python train.py --vocab_size=2048 --attn_scale=0.125 --lr_mult_qkv=0.5 --beta1=0.9 --grad_clip=1.0 --seq_len=256 --steps=8411
Each number is 200 + 20 x the weight over its row's rms, rounded and kept within 0 to 999. Layers, rows and columns count from 0. The size before them is the row's rms in percent of the matrix's.

# layer 4 MLP down, 320x768, rms 0.0364, rows 92-146, columns 384-511
099,191,224,171,209,219,262,219,185,203,190,221,201,224,169,227,163,211,200,185,230,211,196,223,176,193,215,180,206,202,195,203,211,157,227,204,191,163,236,195,187,196,205,177,186,182,170,194,205,228,168,169,189,215,183,206,235,222,197,202,193,211,227,239,202,180,201,194,206,154,191,209,203,204,202,195,204,210,211,189,223,208,195,211,193,190,246,198,196,218,168,186,210,212,181,200,167,193,207,206,196,200,255,179,165,183,210,196,194,221,206,201,243,204,221,201,193,203,215,209,200,220,207,224,199,191,196,203,168
100,194,199,183,192,202,227,213,202,223,168,198,220,201,224,164,222,178,184,188,205,201,190,198,212,220,212,215,211,218,200,173,176,181,209,188,218,190,182,209,201,165,216,193,174,168,204,181,185,184,208,173,151,214,193,165,180,184,195,165,187,192,193,185,219,178,212,207,227,201,213,188,206,181,195,188,205,201,206,208,193,185,188,246,197,234,221,178,197,191,180,178,210,227,221,158,212,217,223,184,215,196,188,188,204,176,211,196,209,186,214,171,180,170,211,228,214,214,211,186,232,213,213,232,199,222,184,166,207
098,220,185,181,193,172,227,227,172,206,202,217,225,182,164,220,213,150,190,176,205,186,229,224,204,214,197,187,197,197,168,234,207,215,184,165,224,238,183,211,203,196,215,234,198,192,172,179,188,208,182,201,194,171,238,193,196,227,232,187,209,192,194,240,212,226,207,248,220,199,187,202,208,170,226,197,147,213,222,175,182,212,230,199,154,211,238,217,202,212,192,203,208,228,190,196,210,139,199,229,151,186,197,216,216,216,214,207,216,222,203,160,218,202,250,176,210,216,181,167,197,215,184,205,183,185,182,226,213
102,213,219,166,192,197,204,187,209,202,209,161,194,207,165,203,211,190,186,196,175,184,207,172,188,208,183,233,194,183,188,205,240,182,237,213,202,182,193,196,188,212,212,236,195,220,230,206,219,188,184,220,179,177,200,209,172,165,200,196,183,201,196,217,164,203,225,205,196,210,178,187,195,203,213,161,164,185,228,176,207,213,202,195,202,222,223,202,194,182,186,205,197,228,197,225,235,219,172,213,204,231,213,179,213,153,189,179,172,195,195,217,213,199,191,185,216,215,223,206,193,168,212,158,194,186,214,184,205
099,167,175,256,232,215,180,198,220,189,214,200,203,217,184,212,174,206,212,164,182,182,205,200,200,240,174,215,203,191,183,229,184,199,205,246,196,218,170,174,215,180,219,204,201,182,190,198,183,184,188,231,149,215,188,197,212,172,211,178,196,202,210,210,194,218,205,187,184,237,194,217,189,174,208,200,205,204,192,185,195,169,229,197,212,205,237,189,215,205,224,170,198,218,198,212,191,184,197,211,188,180,217,199,189,213,177,226,208,199,210,170,211,194,187,192,206,236,234,225,189,195,214,206,191,226,211,212,158
096,227,226,214,168,191,208,179,214,179,188,197,210,212,198,161,188,197,187,199,240,204,194,200,189,173,214,189,195,217,188,194,218,198,245,202,220,174,191,171,199,210,200,193,216,189,184,189,186,226,203,187,208,183,179,195,189,230,176,228,221,210,209,187,210,206,225,172,201,217,171,225,220,225,224,203,196,181,199,205,199,222,222,217,207,185,211,220,212,187,201,210,197,203,196,214,215,176,166,232,195,165,224,198,198,183,176,142,200,185,227,196,205,219,211,237,206,179,197,187,202,195,223,184,187,195,202,182,197
098,230,213,186,187,208,205,218,242,243,214,174,193,194,209,206,208,195,164,196,214,217,214,174,225,216,208,216,206,192,232,178,168,207,249,203,192,203,191,194,228,186,210,183,206,224,194,203,208,168,171,186,180,186,227,219,210,187,172,220,211,209,175,194,210,178,186,228,183,228,161,190,191,215,234,185,201,192,208,201,207,158,256,246,171,162,230,195,200,221,194,155,202,216,184,223,206,181,177,222,199,207,210,172,215,206,246,219,186,145,224,170,170,233,200,196,210,198,209,271,184,190,158,208,203,198,200,161,186
101,216,164,194,213,206,215,200,224,211,204,183,213,203,182,233,218,190,197,196,191,198,219,182,222,190,208,222,216,192,196,213,193,210,231,235,221,160,226,190,188,205,227,219,173,197,197,144,190,228,185,193,193,191,216,209,192,252,224,194,275,181,149,204,231,189,191,219,203,203,207,213,180,192,181,202,168,180,173,179,169,226,210,191,201,193,178,181,208,202,188,221,191,229,175,182,199,168,241,195,224,221,199,219,183,193,219,200,222,184,179,194,205,209,230,194,212,205,184,196,206,153,200,194,177,201,169,189,214
102,175,183,210,200,191,185,177,198,182,207,225,203,170,218,204,176,225,193,215,210,184,170,230,189,190,201,200,175,171,191,201,182,181,201,197,185,207,193,200,190,200,198,216,239,206,181,196,228,225,217,171,185,234,242,206,193,200,198,201,219,196,212,236,215,186,207,186,198,202,183,186,228,211,209,193,201,223,174,196,214,186,218,186,231,237,187,174,192,198,214,214,205,203,206,157,180,210,208,191,169,226,198,184,191,212,207,193,187,172,188,213,220,179,193,152,189,202,218,220,253,177,232,206,185,176,194,207,192
096,214,224,174,221,215,238,198,195,211,207,204,201,192,197,181,235,170,211,223,203,219,215,199,167,224,185,233,175,188,222,182,201,171,189,214,235,184,189,176,241,192,208,189,237,190,210,200,194,197,202,192,203,213,250,171,193,169,184,185,198,157,207,226,189,189,209,244,211,174,211,197,200,169,174,203,183,217,213,210,185,185,145,164,220,189,211,193,195,237,249,177,191,239,180,215,243,219,222,227,174,156,181,236,197,213,186,187,156,215,176,197,146,224,203,131,197,208,172,181,199,199,213,181,222,203,167,193,198
099,221,189,211,192,200,184,205,164,200,170,201,261,194,183,186,188,184,170,199,211,193,246,181,185,198,186,247,225,178,203,181,204,217,198,182,196,192,207,176,219,191,189,189,192,181,194,202,217,180,215,176,204,183,217,183,161,184,204,187,209,174,214,185,200,212,168,227,221,224,169,217,196,159,222,184,213,210,246,182,202,243,203,200,239,193,219,175,182,193,181,200,203,210,199,209,224,200,171,200,213,195,217,192,196,152,198,209,174,169,164,207,221,233,197,210,169,199,198,189,192,200,171,152,189,222,187,190,201
099,186,181,230,165,175,206,198,187,199,212,238,158,224,216,188,222,203,173,222,198,196,214,188,187,165,180,223,204,189,180,216,200,216,196,200,218,211,174,190,163,228,184,209,214,221,192,207,166,179,236,223,200,180,192,198,202,203,198,233,209,209,211,210,194,240,180,186,200,207,222,278,173,182,168,218,196,182,176,215,210,200,200,213,179,159,178,184,166,190,193,238,189,191,197,182,209,205,195,220,206,221,191,184,167,178,179,238,232,234,203,180,209,211,209,176,168,172,222,204,201,224,234,194,208,214,205,188,195
101,159,190,162,171,206,186,192,217,233,226,217,228,210,184,169,228,160,167,217,196,210,233,202,216,218,215,193,210,209,163,196,216,190,186,189,211,211,194,206,211,204,172,183,181,196,236,181,210,216,197,255,229,199,205,189,189,211,197,180,189,241,205,193,211,213,188,222,204,219,165,182,205,193,218,211,204,212,206,187,215,212,219,207,224,218,183,167,177,208,185,192,194,208,210,190,189,175,216,182,211,211,199,192,225,206,228,223,207,213,197,212,205,236,203,191,195,216,171,208,209,173,220,184,182,237,211,211,195
097,207,225,195,191,181,189,160,208,171,193,198,207,149,217,222,239,186,214,236,210,223,185,218,220,211,207,184,193,190,218,178,204,208,202,202,186,176,220,185,234,183,230,183,182,228,211,201,195,192,192,188,183,208,217,172,188,156,233,184,188,215,211,165,197,187,175,212,190,180,214,179,198,202,186,195,195,233,210,216,201,197,214,227,197,203,162,186,198,238,201,185,196,213,186,217,231,192,203,199,205,217,218,203,170,204,199,204,154,214,172,200,180,173,217,220,232,215,203,194,216,232,194,201,176,190,191,164,160
103,218,238,245,229,148,167,193,206,170,197,179,160,205,200,189,183,143,200,185,196,184,188,187,180,215,221,207,219,209,208,200,188,212,222,245,169,171,213,234,193,198,184,178,211,238,186,212,175,170,174,220,188,201,223,195,166,171,211,196,206,184,247,185,198,196,212,233,205,139,218,155,205,166,200,213,200,174,218,219,216,195,222,204,202,214,201,227,194,230,215,181,220,204,226,191,221,202,211,168,208,193,185,235,176,195,226,209,181,226,211,184,223,198,199,215,166,204,212,189,187,216,175,229,182,177,190,192,220
098,201,198,177,179,211,177,192,175,158,198,183,211,179,195,209,212,169,175,237,193,162,168,180,195,217,166,189,178,161,166,213,203,211,182,190,198,193,156,209,197,196,177,170,197,189,200,192,182,174,219,226,215,189,192,228,199,188,209,219,193,206,199,218,236,184,175,203,171,197,204,225,215,181,183,192,189,200,176,211,203,221,225,198,215,222,219,182,227,240,215,181,218,173,192,195,206,194,202,213,217,188,201,202,210,198,216,211,216,202,177,199,215,208,187,191,214,204,223,188,204,184,206,181,211,230,212,190,184
107,196,221,209,217,235,243,197,168,151,200,185,214,171,198,196,205,241,184,198,166,183,208,210,177,211,218,181,177,169,202,189,154,236,216,203,201,189,199,193,188,173,198,218,222,239,199,215,221,217,242,223,187,177,208,202,193,221,209,223,174,220,190,189,188,229,171,213,198,242,208,256,220,203,194,188,179,207,220,187,218,213,167,170,162,217,179,241,173,162,194,192,172,248,192,222,232,187,214,205,187,193,207,230,197,177,212,217,212,198,216,165,207,210,205,223,203,186,201,168,194,175,190,194,215,188,215,207,213
096,200,176,185,146,191,178,186,208,203,177,220,200,190,196,204,220,193,211,221,210,154,248,232,208,157,200,202,199,193,205,188,199,235,161,224,159,181,187,157,245,230,194,214,238,211,193,176,208,185,181,230,188,176,160,184,178,186,216,217,223,185,182,187,176,212,204,197,202,173,171,190,203,208,208,195,218,185,179,170,220,226,200,187,227,193,187,212,210,210,196,229,196,202,193,202,192,168,227,192,195,181,223,205,196,191,202,170,152,211,202,190,177,240,207,239,197,211,188,183,219,211,221,194,246,157,183,221,167
102,185,171,194,223,199,180,186,207,166,166,207,196,201,204,237,235,200,208,198,192,221,203,174,230,227,222,222,220,213,217,200,172,226,208,211,224,179,194,185,204,204,200,208,210,187,186,214,180,240,196,164,215,175,189,232,212,184,193,201,198,203,202,222,212,182,205,210,224,234,200,202,199,202,200,175,194,197,151,239,199,181,187,211,193,224,201,243,212,198,194,201,138,212,221,192,186,179,203,211,210,182,211,197,201,200,187,205,221,166,192,193,187,227,176,181,188,186,222,201,191,186,163,205,136,207,174,193,194
095,164,231,219,191,221,177,204,191,205,248,208,184,241,189,144,235,192,201,222,190,187,195,210,187,186,194,247,172,194,198,185,208,195,187,192,205,232,214,234,204,173,214,204,224,166,159,210,203,178,209,193,150,195,191,202,209,195,234,187,193,217,212,201,193,180,225,183,207,207,227,190,215,229,224,253,171,226,220,195,203,224,203,214,203,207,194,210,254,206,185,205,213,207,196,217,225,203,218,212,202,214,216,204,188,185,204,171,188,210,215,201,203,196,187,192,202,208,193,199,172,182,180,183,210,218,201,235,210
098,226,230,221,199,193,188,202,183,209,207,200,218,193,187,169,190,212,183,228,207,210,189,185,185,176,172,228,203,214,238,203,220,204,180,192,234,196,196,206,191,239,208,193,174,185,195,182,210,217,187,190,218,169,242,202,203,207,176,233,202,210,221,196,210,202,193,180,190,181,179,221,201,202,227,165,203,197,184,220,241,181,169,211,215,215,192,174,181,209,158,186,208,195,215,176,205,194,173,218,185,156,220,216,186,192,187,190,205,213,216,196,210,172,175,208,185,223,217,194,227,232,184,210,175,150,189,222,200
096,221,189,233,187,198,208,196,197,182,168,191,169,183,191,201,148,180,163,176,183,258,229,204,186,185,235,169,234,219,182,215,171,184,204,204,154,179,191,175,206,186,211,186,182,221,211,217,204,201,210,207,237,198,191,229,172,182,199,181,181,219,212,195,222,182,242,244,195,215,213,231,223,228,184,217,176,209,191,192,203,216,215,158,217,203,199,209,213,173,136,203,230,186,173,190,217,141,169,168,186,183,176,205,224,240,180,187,195,193,192,214,212,188,216,225,210,208,175,229,183,216,208,165,196,165,222,207,217
096,201,204,179,198,213,221,214,210,217,211,202,209,224,181,216,209,197,174,215,181,207,216,214,203,221,209,186,207,183,185,246,211,194,219,161,209,208,216,199,157,207,207,216,147,152,189,186,177,198,192,213,235,186,204,204,210,181,188,182,213,198,195,211,200,207,198,211,202,193,220,205,203,209,208,202,203,173,157,164,214,197,187,213,212,185,175,194,213,216,179,211,175,187,178,169,201,206,175,184,178,177,164,210,186,180,212,166,197,223,199,215,195,184,240,195,211,173,202,168,178,216,215,180,190,204,182,185,194
103,175,216,180,217,210,221,190,189,213,205,182,182,199,189,218,236,212,198,169,145,241,241,201,199,242,181,199,197,206,208,188,225,216,227,186,173,197,190,215,201,204,199,207,193,193,215,205,178,185,194,193,207,198,185,176,205,210,195,213,198,233,202,188,199,201,170,152,172,166,211,218,223,195,204,215,228,191,202,211,206,203,196,204,228,203,188,178,201,191,204,173,192,169,207,183,220,205,175,207,213,191,191,201,191,186,193,182,198,171,219,169,264,205,181,211,245,205,230,220,175,195,187,180,177,193,197,193,203
098,194,173,188,193,193,204,227,225,222,172,191,204,197,182,182,212,191,194,229,207,193,165,231,178,162,218,181,222,219,171,247,230,194,189,212,208,205,209,191,212,199,212,203,218,179,197,192,189,204,178,208,165,158,244,189,186,223,199,191,212,233,212,186,200,193,226,207,186,174,214,181,177,208,180,223,212,216,184,215,189,216,149,165,231,210,183,210,204,232,193,228,218,197,201,149,158,230,216,209,197,207,204,194,210,195,213,181,178,196,204,194,208,211,179,181,181,206,196,191,220,168,191,174,201,213,210,178,206
098,183,209,199,162,202,201,185,236,194,205,188,153,177,186,214,242,192,176,229,217,202,206,201,224,191,208,203,237,201,217,217,180,201,181,192,175,201,215,205,224,216,202,184,225,215,183,195,213,202,167,193,215,209,179,173,232,202,204,164,189,203,178,200,217,205,215,185,187,195,193,209,221,187,214,201,204,233,215,189,183,201,233,218,156,194,192,225,208,249,184,201,194,203,194,197,202,201,195,221,169,218,201,186,208,212,218,192,210,206,195,196,171,213,171,183,216,189,188,171,207,199,221,192,170,215,193,198,206
100,164,222,213,206,189,189,219,213,190,159,181,197,219,207,194,201,200,200,201,224,175,210,165,188,196,196,175,184,166,220,181,229,181,168,203,248,206,226,210,181,188,229,203,203,182,215,195,207,202,174,214,206,176,212,202,189,192,225,223,196,154,234,201,172,183,210,215,186,206,201,191,206,168,203,186,214,205,188,230,170,186,222,195,183,136,210,209,209,169,219,234,209,222,198,153,174,196,188,208,198,169,197,191,218,184,207,185,214,216,229,222,204,183,142,184,201,181,217,206,227,166,191,203,195,199,183,194,219
097,186,171,236,199,198,204,205,169,171,169,177,171,201,186,189,205,191,182,184,216,203,198,206,189,201,229,232,188,205,168,169,217,192,215,210,187,192,210,196,207,220,220,196,201,226,203,188,213,174,178,169,189,206,197,170,195,173,220,229,214,246,204,180,196,200,194,201,209,188,200,209,175,208,181,216,202,227,229,204,219,199,220,183,203,226,219,221,206,171,206,183,171,204,176,173,191,217,220,195,192,184,201,208,205,184,195,170,194,220,208,172,202,216,192,208,223,211,179,200,180,220,168,172,199,220,225,229,189
104,187,199,170,191,222,158,187,234,183,219,181,224,231,205,180,194,167,209,208,242,182,169,202,188,185,208,167,191,198,197,221,192,194,162,189,200,183,161,206,220,235,199,186,235,210,197,202,228,159,194,251,210,194,182,205,192,199,201,228,210,200,178,215,176,227,245,220,163,209,225,205,211,209,207,246,212,198,205,198,188,199,200,207,222,194,180,159,189,224,207,211,213,191,218,231,180,190,181,211,185,201,185,200,173,210,212,223,197,183,189,208,194,190,220,206,208,176,211,199,217,194,169,173,192,206,189,183,192
100,162,215,172,219,189,197,233,197,197,167,206,210,192,169,218,188,188,223,210,182,231,184,207,151,165,187,188,210,213,201,189,180,210,193,216,179,170,215,224,202,194,182,226,192,192,162,205,204,194,172,183,207,185,189,189,219,208,202,207,194,162,193,216,214,207,170,165,200,216,199,175,192,216,216,227,177,190,201,216,192,233,190,176,206,214,211,172,208,187,219,206,186,245,176,225,207,199,185,182,214,165,256,220,194,229,181,240,177,160,204,188,195,228,209,217,187,202,197,215,205,185,202,190,247,209,178,225,147
105,209,166,193,203,182,224,186,133,175,231,190,205,216,189,162,179,236,203,204,211,201,183,194,182,219,183,194,175,206,174,197,202,202,219,204,184,169,170,167,171,185,208,198,198,199,207,171,203,217,172,211,193,199,204,224,177,200,196,210,167,206,220,192,187,185,188,230,160,197,232,182,187,206,186,170,172,191,239,214,182,223,213,181,204,205,181,178,202,203,191,248,217,196,167,215,170,204,224,195,237,188,197,177,190,195,214,180,192,227,168,193,184,214,231,194,208,243,218,210,193,222,182,197,171,199,210,248,185
099,172,225,214,216,217,193,191,252,236,216,193,197,204,236,239,226,183,209,208,218,209,191,201,210,175,177,186,222,212,204,213,199,203,182,198,199,220,202,198,199,219,202,201,187,180,212,177,185,213,185,199,207,206,231,228,184,186,186,185,217,213,171,191,203,191,208,213,227,186,216,199,174,237,202,183,183,183,218,226,174,203,212,201,226,223,197,217,173,184,215,191,195,212,218,210,204,238,220,142,203,218,186,208,196,212,207,204,194,191,172,178,164,191,227,143,177,218,194,210,174,214,189,176,200,228,198,214,155
099,224,204,173,210,208,166,210,210,225,205,184,228,195,197,215,204,186,180,204,220,182,184,185,175,207,203,177,179,219,205,224,203,195,180,217,185,199,217,193,234,185,168,203,197,198,175,208,216,182,204,216,160,184,198,180,205,186,225,174,216,178,212,187,186,216,186,186,202,188,194,197,198,186,157,201,217,209,195,197,198,208,216,188,191,177,210,209,206,219,205,193,222,242,203,197,222,214,202,196,200,199,198,219,185,176,185,198,215,198,237,212,257,221,197,197,193,202,213,217,222,188,226,181,193,184,198,218,198
108,186,208,212,208,178,227,232,201,196,191,178,178,198,189,209,162,219,196,201,185,231,213,156,184,222,197,186,203,219,173,160,173,194,188,161,170,191,220,226,176,201,244,165,226,216,211,186,198,228,200,223,192,193,192,231,194,205,181,211,183,182,226,212,209,193,177,200,193,179,209,205,175,190,207,216,171,178,195,162,212,264,203,204,204,195,192,197,212,190,168,184,190,199,165,221,239,214,206,224,222,205,206,201,206,213,194,193,219,197,213,185,219,191,213,174,193,247,183,174,198,206,191,224,206,231,156,205,204
104,194,211,228,208,192,177,209,195,217,215,162,266,206,208,214,185,190,165,219,168,164,193,196,202,158,173,229,213,190,210,183,201,181,226,219,199,187,213,222,199,233,213,192,173,205,206,181,236,207,224,190,239,196,192,219,166,229,184,208,193,197,230,228,207,203,219,154,199,170,187,194,206,160,201,187,182,220,217,205,233,195,197,223,193,188,214,198,218,229,163,170,156,224,183,200,205,188,194,199,204,183,236,215,178,197,183,220,202,179,169,188,163,213,217,183,166,203,208,225,175,231,176,191,241,182,190,214,171
095,192,186,193,207,239,192,180,252,210,232,201,208,177,148,182,192,210,239,225,203,219,221,201,182,200,217,210,180,216,215,186,190,203,214,214,209,222,200,178,167,228,221,203,225,207,189,217,178,173,189,179,211,164,198,229,204,226,242,214,192,270,202,195,200,183,179,193,229,216,175,178,206,216,191,200,242,241,179,239,170,193,215,195,238,161,188,209,220,223,189,197,222,146,199,203,174,211,232,182,212,189,203,202,193,196,187,211,196,160,186,198,210,207,182,182,191,181,215,206,241,187,232,171,179,189,224,211,179
092,208,211,189,201,198,146,217,183,186,191,177,227,193,184,201,162,224,185,220,177,215,207,203,191,217,195,202,200,213,193,223,203,212,217,197,195,213,166,193,185,207,219,190,220,206,184,176,206,203,222,206,187,161,195,223,193,189,180,201,180,207,212,193,204,206,212,211,204,197,206,195,213,219,217,219,205,210,181,161,192,199,195,199,185,232,216,220,173,189,191,223,196,226,219,217,212,229,214,230,168,192,228,234,242,214,190,219,201,213,217,233,241,214,232,189,202,222,200,209,207,191,183,184,209,205,188,207,219
099,194,183,214,192,187,221,205,160,212,199,202,201,223,223,163,236,195,198,178,201,206,177,218,184,175,205,191,189,209,200,223,181,226,167,238,203,193,220,223,181,193,205,216,211,190,216,184,181,224,240,181,182,205,193,216,215,212,226,197,201,226,230,215,156,196,178,156,233,172,197,220,193,227,218,216,195,220,187,206,180,235,174,197,221,175,218,201,199,210,190,218,213,190,202,166,167,177,202,196,206,208,208,208,212,189,183,196,215,206,200,206,204,201,194,223,182,191,219,194,195,182,179,187,196,179,207,209,222
093,198,230,203,170,183,178,218,228,200,219,223,199,233,196,206,177,214,173,193,214,182,173,175,187,199,165,147,215,183,189,209,188,159,194,228,208,201,203,152,231,208,166,188,187,199,176,206,205,217,157,210,177,229,212,188,197,234,207,218,211,224,181,190,185,200,194,183,184,199,189,208,197,211,221,206,181,192,180,211,224,215,160,160,198,174,189,170,211,233,149,201,191,183,170,182,193,198,195,224,235,211,189,211,222,169,192,195,208,173,187,200,202,200,207,208,195,133,220,194,175,185,226,194,208,186,212,171,206
094,224,222,177,192,225,190,199,198,197,212,197,200,223,224,228,210,238,183,208,199,242,206,204,179,207,233,181,170,204,200,192,211,156,172,180,214,191,189,238,188,225,189,193,220,203,170,210,189,203,197,214,173,222,136,208,196,215,208,188,188,172,231,177,204,228,194,187,218,192,205,191,187,203,173,226,165,228,217,194,202,230,219,225,189,214,227,206,185,191,206,179,190,217,232,231,202,197,214,205,218,214,188,206,196,230,227,187,231,188,206,228,209,197,167,210,184,230,171,209,157,207,211,197,229,200,174,229,211
095,206,202,176,217,194,180,183,200,192,217,187,201,224,199,188,219,204,181,192,211,211,173,240,175,201,235,229,194,152,173,204,210,204,240,248,207,186,219,206,211,181,183,216,232,185,194,230,218,172,195,200,242,187,220,199,195,184,180,192,205,176,219,187,208,244,236,209,218,194,216,225,225,224,179,186,202,195,186,195,180,193,237,236,211,199,234,188,157,205,181,171,208,142,223,227,227,179,226,211,207,220,159,193,234,227,210,161,232,185,186,218,212,164,232,218,205,151,184,205,194,182,200,229,186,197,170,193,185
101,180,192,231,219,170,187,220,201,179,185,204,171,210,243,215,187,216,224,178,181,198,194,206,195,189,225,176,186,184,197,236,207,177,213,234,169,210,217,221,172,229,164,195,179,178,194,183,237,199,200,203,186,204,226,179,202,209,201,187,218,232,160,206,192,201,221,170,223,198,184,224,194,172,211,205,197,211,172,186,227,178,180,216,207,198,203,203,210,179,191,188,188,216,188,195,212,204,195,208,183,187,212,183,141,189,174,193,201,190,214,245,193,171,167,197,210,196,167,206,202,196,207,146,183,180,209,178,183
098,220,204,168,190,194,236,201,206,193,238,191,198,180,211,184,222,220,197,201,211,163,212,213,224,214,203,189,241,211,188,191,217,203,193,216,206,166,227,243,192,168,183,178,181,205,214,220,196,214,249,178,208,213,159,173,208,214,202,200,196,197,166,216,193,204,205,192,194,206,208,184,167,212,196,215,175,183,205,161,217,187,195,202,200,218,201,206,212,179,205,174,200,202,223,189,202,212,219,178,195,214,187,237,220,149,179,194,205,203,211,200,224,226,222,174,180,176,218,196,205,163,216,217,204,171,180,211,193
096,211,197,190,233,192,221,195,200,185,186,197,237,209,206,214,198,212,188,204,197,201,216,212,178,183,203,184,156,186,211,186,206,212,175,182,190,206,206,191,182,195,199,230,224,195,189,184,181,189,180,234,207,207,196,214,192,206,240,198,208,238,161,161,169,206,213,190,172,272,200,211,214,200,219,211,176,227,190,187,159,200,219,202,176,207,205,200,216,189,180,213,181,202,186,162,193,178,212,204,184,210,207,207,182,185,205,158,198,225,210,225,219,214,201,193,190,191,207,230,158,183,187,170,219,233,208,244,189
097,210,215,220,204,181,207,201,239,217,223,196,211,190,184,196,195,187,206,201,183,219,195,214,184,203,186,235,214,218,194,222,209,217,248,237,190,212,184,175,213,187,215,245,198,239,178,163,192,253,202,184,206,227,207,217,189,231,201,174,211,194,220,240,235,189,168,171,196,203,196,211,172,204,204,185,194,220,203,221,181,202,237,241,212,221,176,210,195,225,184,187,234,225,200,185,178,214,202,211,199,202,236,220,175,205,203,182,194,165,160,213,227,178,179,224,204,245,150,214,257,183,208,193,193,213,208,229,175
106,182,186,174,182,176,216,188,145,207,229,191,211,196,219,195,191,174,204,170,219,212,205,210,177,172,226,174,195,195,196,204,211,194,207,210,188,209,223,160,183,152,178,157,253,215,181,207,225,196,237,189,189,212,223,188,214,199,182,171,152,216,203,216,224,214,210,169,171,219,223,218,220,179,212,201,206,212,169,180,213,229,177,200,191,213,189,200,175,226,208,187,231,182,186,164,198,226,165,201,244,190,216,215,183,211,225,225,216,187,227,233,182,225,207,217,173,201,191,194,200,205,214,190,209,196,198,193,208
099,195,209,202,205,194,165,200,203,213,165,203,249,196,177,210,201,211,241,249,211,223,198,225,207,207,229,191,181,187,221,198,227,197,189,195,211,177,175,205,200,151,225,226,241,215,175,161,207,212,226,168,184,203,187,212,210,214,202,195,208,205,240,191,186,226,220,186,188,215,184,199,210,198,207,206,216,200,190,166,218,199,204,184,195,207,215,211,208,210,204,218,193,173,235,231,171,180,190,217,202,213,200,156,240,176,209,213,179,217,201,220,237,225,198,187,178,224,193,202,228,189,193,208,185,181,205,210,188
099,216,185,205,196,217,202,198,187,225,180,227,194,209,186,135,211,169,197,203,214,218,189,222,193,206,204,183,186,220,199,196,216,183,195,208,192,226,182,206,199,194,253,214,220,199,192,194,200,206,184,194,153,190,213,207,205,197,207,182,239,200,203,182,208,199,204,235,237,187,151,183,217,181,204,160,222,204,206,173,202,241,205,168,189,213,187,218,211,227,228,199,220,186,186,203,182,152,169,204,197,228,205,169,197,225,195,224,189,217,196,215,206,220,224,191,202,170,198,205,207,169,173,181,196,205,204,173,210
098,212,188,199,231,198,174,200,188,201,182,203,168,223,167,218,168,185,237,223,206,210,194,218,149,202,198,170,208,185,170,216,181,182,188,213,176,223,188,200,228,237,184,186,196,185,219,180,226,224,220,185,240,224,173,194,240,202,242,211,190,225,199,175,183,203,202,172,193,194,196,188,193,225,186,169,221,180,207,212,178,189,191,161,196,211,171,188,211,213,204,217,203,158,172,217,224,218,214,212,181,220,212,178,203,233,207,192,181,217,184,208,178,193,233,197,187,186,206,203,226,189,213,226,188,231,220,187,193
097,207,192,206,205,214,176,214,185,184,246,217,204,167,180,217,215,209,245,191,238,182,207,201,205,209,172,251,178,219,200,209,227,229,205,210,155,192,221,211,229,208,200,185,216,232,254,159,225,194,176,197,224,188,192,228,218,179,216,198,197,215,190,208,184,177,207,201,205,184,192,185,205,172,240,209,217,209,189,167,196,181,177,222,184,194,226,189,194,221,206,203,204,204,246,188,184,198,203,220,172,204,197,231,189,205,202,176,210,212,202,167,179,197,171,202,216,196,184,192,206,192,216,209,226,197,262,210,206
100,184,210,217,216,182,190,247,216,216,159,218,204,184,184,178,209,186,203,200,195,210,216,231,163,200,177,185,235,212,181,231,198,199,202,201,203,209,239,216,168,238,241,210,141,196,205,189,182,197,157,207,228,199,216,182,202,240,195,227,188,198,192,199,189,202,196,189,193,212,181,172,197,188,235,196,201,195,170,195,197,189,197,201,216,190,199,171,182,242,199,216,180,215,232,193,198,202,204,198,182,201,190,195,210,212,217,207,130,229,199,205,224,221,199,214,193,202,196,214,191,182,194,205,221,160,172,193,193
102,227,175,183,182,242,168,231,239,211,183,209,185,160,229,219,262,167,212,232,188,238,195,223,219,199,199,189,195,173,183,191,184,217,203,218,232,194,140,187,209,165,210,196,198,192,175,190,169,176,202,193,197,236,220,193,202,215,195,203,224,189,131,200,191,202,206,191,193,205,180,185,226,194,160,210,195,219,214,206,213,205,187,163,167,217,220,209,181,186,209,206,219,201,215,212,226,178,188,193,219,185,200,208,210,179,231,212,217,191,196,229,175,177,247,171,181,221,200,200,218,220,225,180,197,175,208,188,184
095,203,191,215,143,193,206,189,195,188,180,201,214,184,186,195,241,196,184,222,189,204,218,174,255,227,177,168,164,236,164,183,206,186,184,231,178,200,185,198,215,214,194,193,202,180,173,215,168,212,203,184,188,203,189,161,178,179,191,168,224,209,204,186,206,215,230,195,184,206,211,206,191,211,197,195,197,214,223,182,213,184,184,210,196,200,162,211,163,210,176,220,221,225,225,235,218,201,192,187,197,199,235,232,189,217,232,213,175,188,197,209,189,217,222,202,205,206,186,202,216,204,229,188,193,228,186,205,237
095,202,200,209,230,220,207,199,238,189,182,203,228,236,167,212,204,215,232,229,183,246,211,181,231,213,194,217,204,265,196,172,258,206,238,190,217,213,201,196,171,201,202,198,217,183,192,210,202,202,227,198,192,194,166,210,166,182,191,205,224,196,216,183,194,257,198,213,190,210,200,232,185,214,200,179,174,193,217,207,188,198,198,173,217,199,190,212,208,187,197,180,203,203,201,201,181,205,218,208,195,219,188,159,212,211,214,239,206,221,201,228,188,212,180,183,205,181,179,191,192,183,170,190,224,232,191,185,166
103,224,199,193,213,221,190,196,190,150,202,203,183,200,175,192,193,222,218,195,186,226,225,222,215,169,176,250,180,158,177,186,231,197,188,197,185,158,191,188,225,211,218,191,178,244,228,232,186,226,225,222,231,195,143,229,200,178,186,213,177,174,200,237,233,224,201,214,196,168,164,205,219,224,219,200,176,196,170,194,213,215,188,210,209,191,192,201,202,215,201,214,204,195,210,199,198,200,165,171,207,205,217,175,217,206,180,165,195,213,206,230,154,208,238,215,244,231,174,194,160,233,191,177,178,176,188,217,192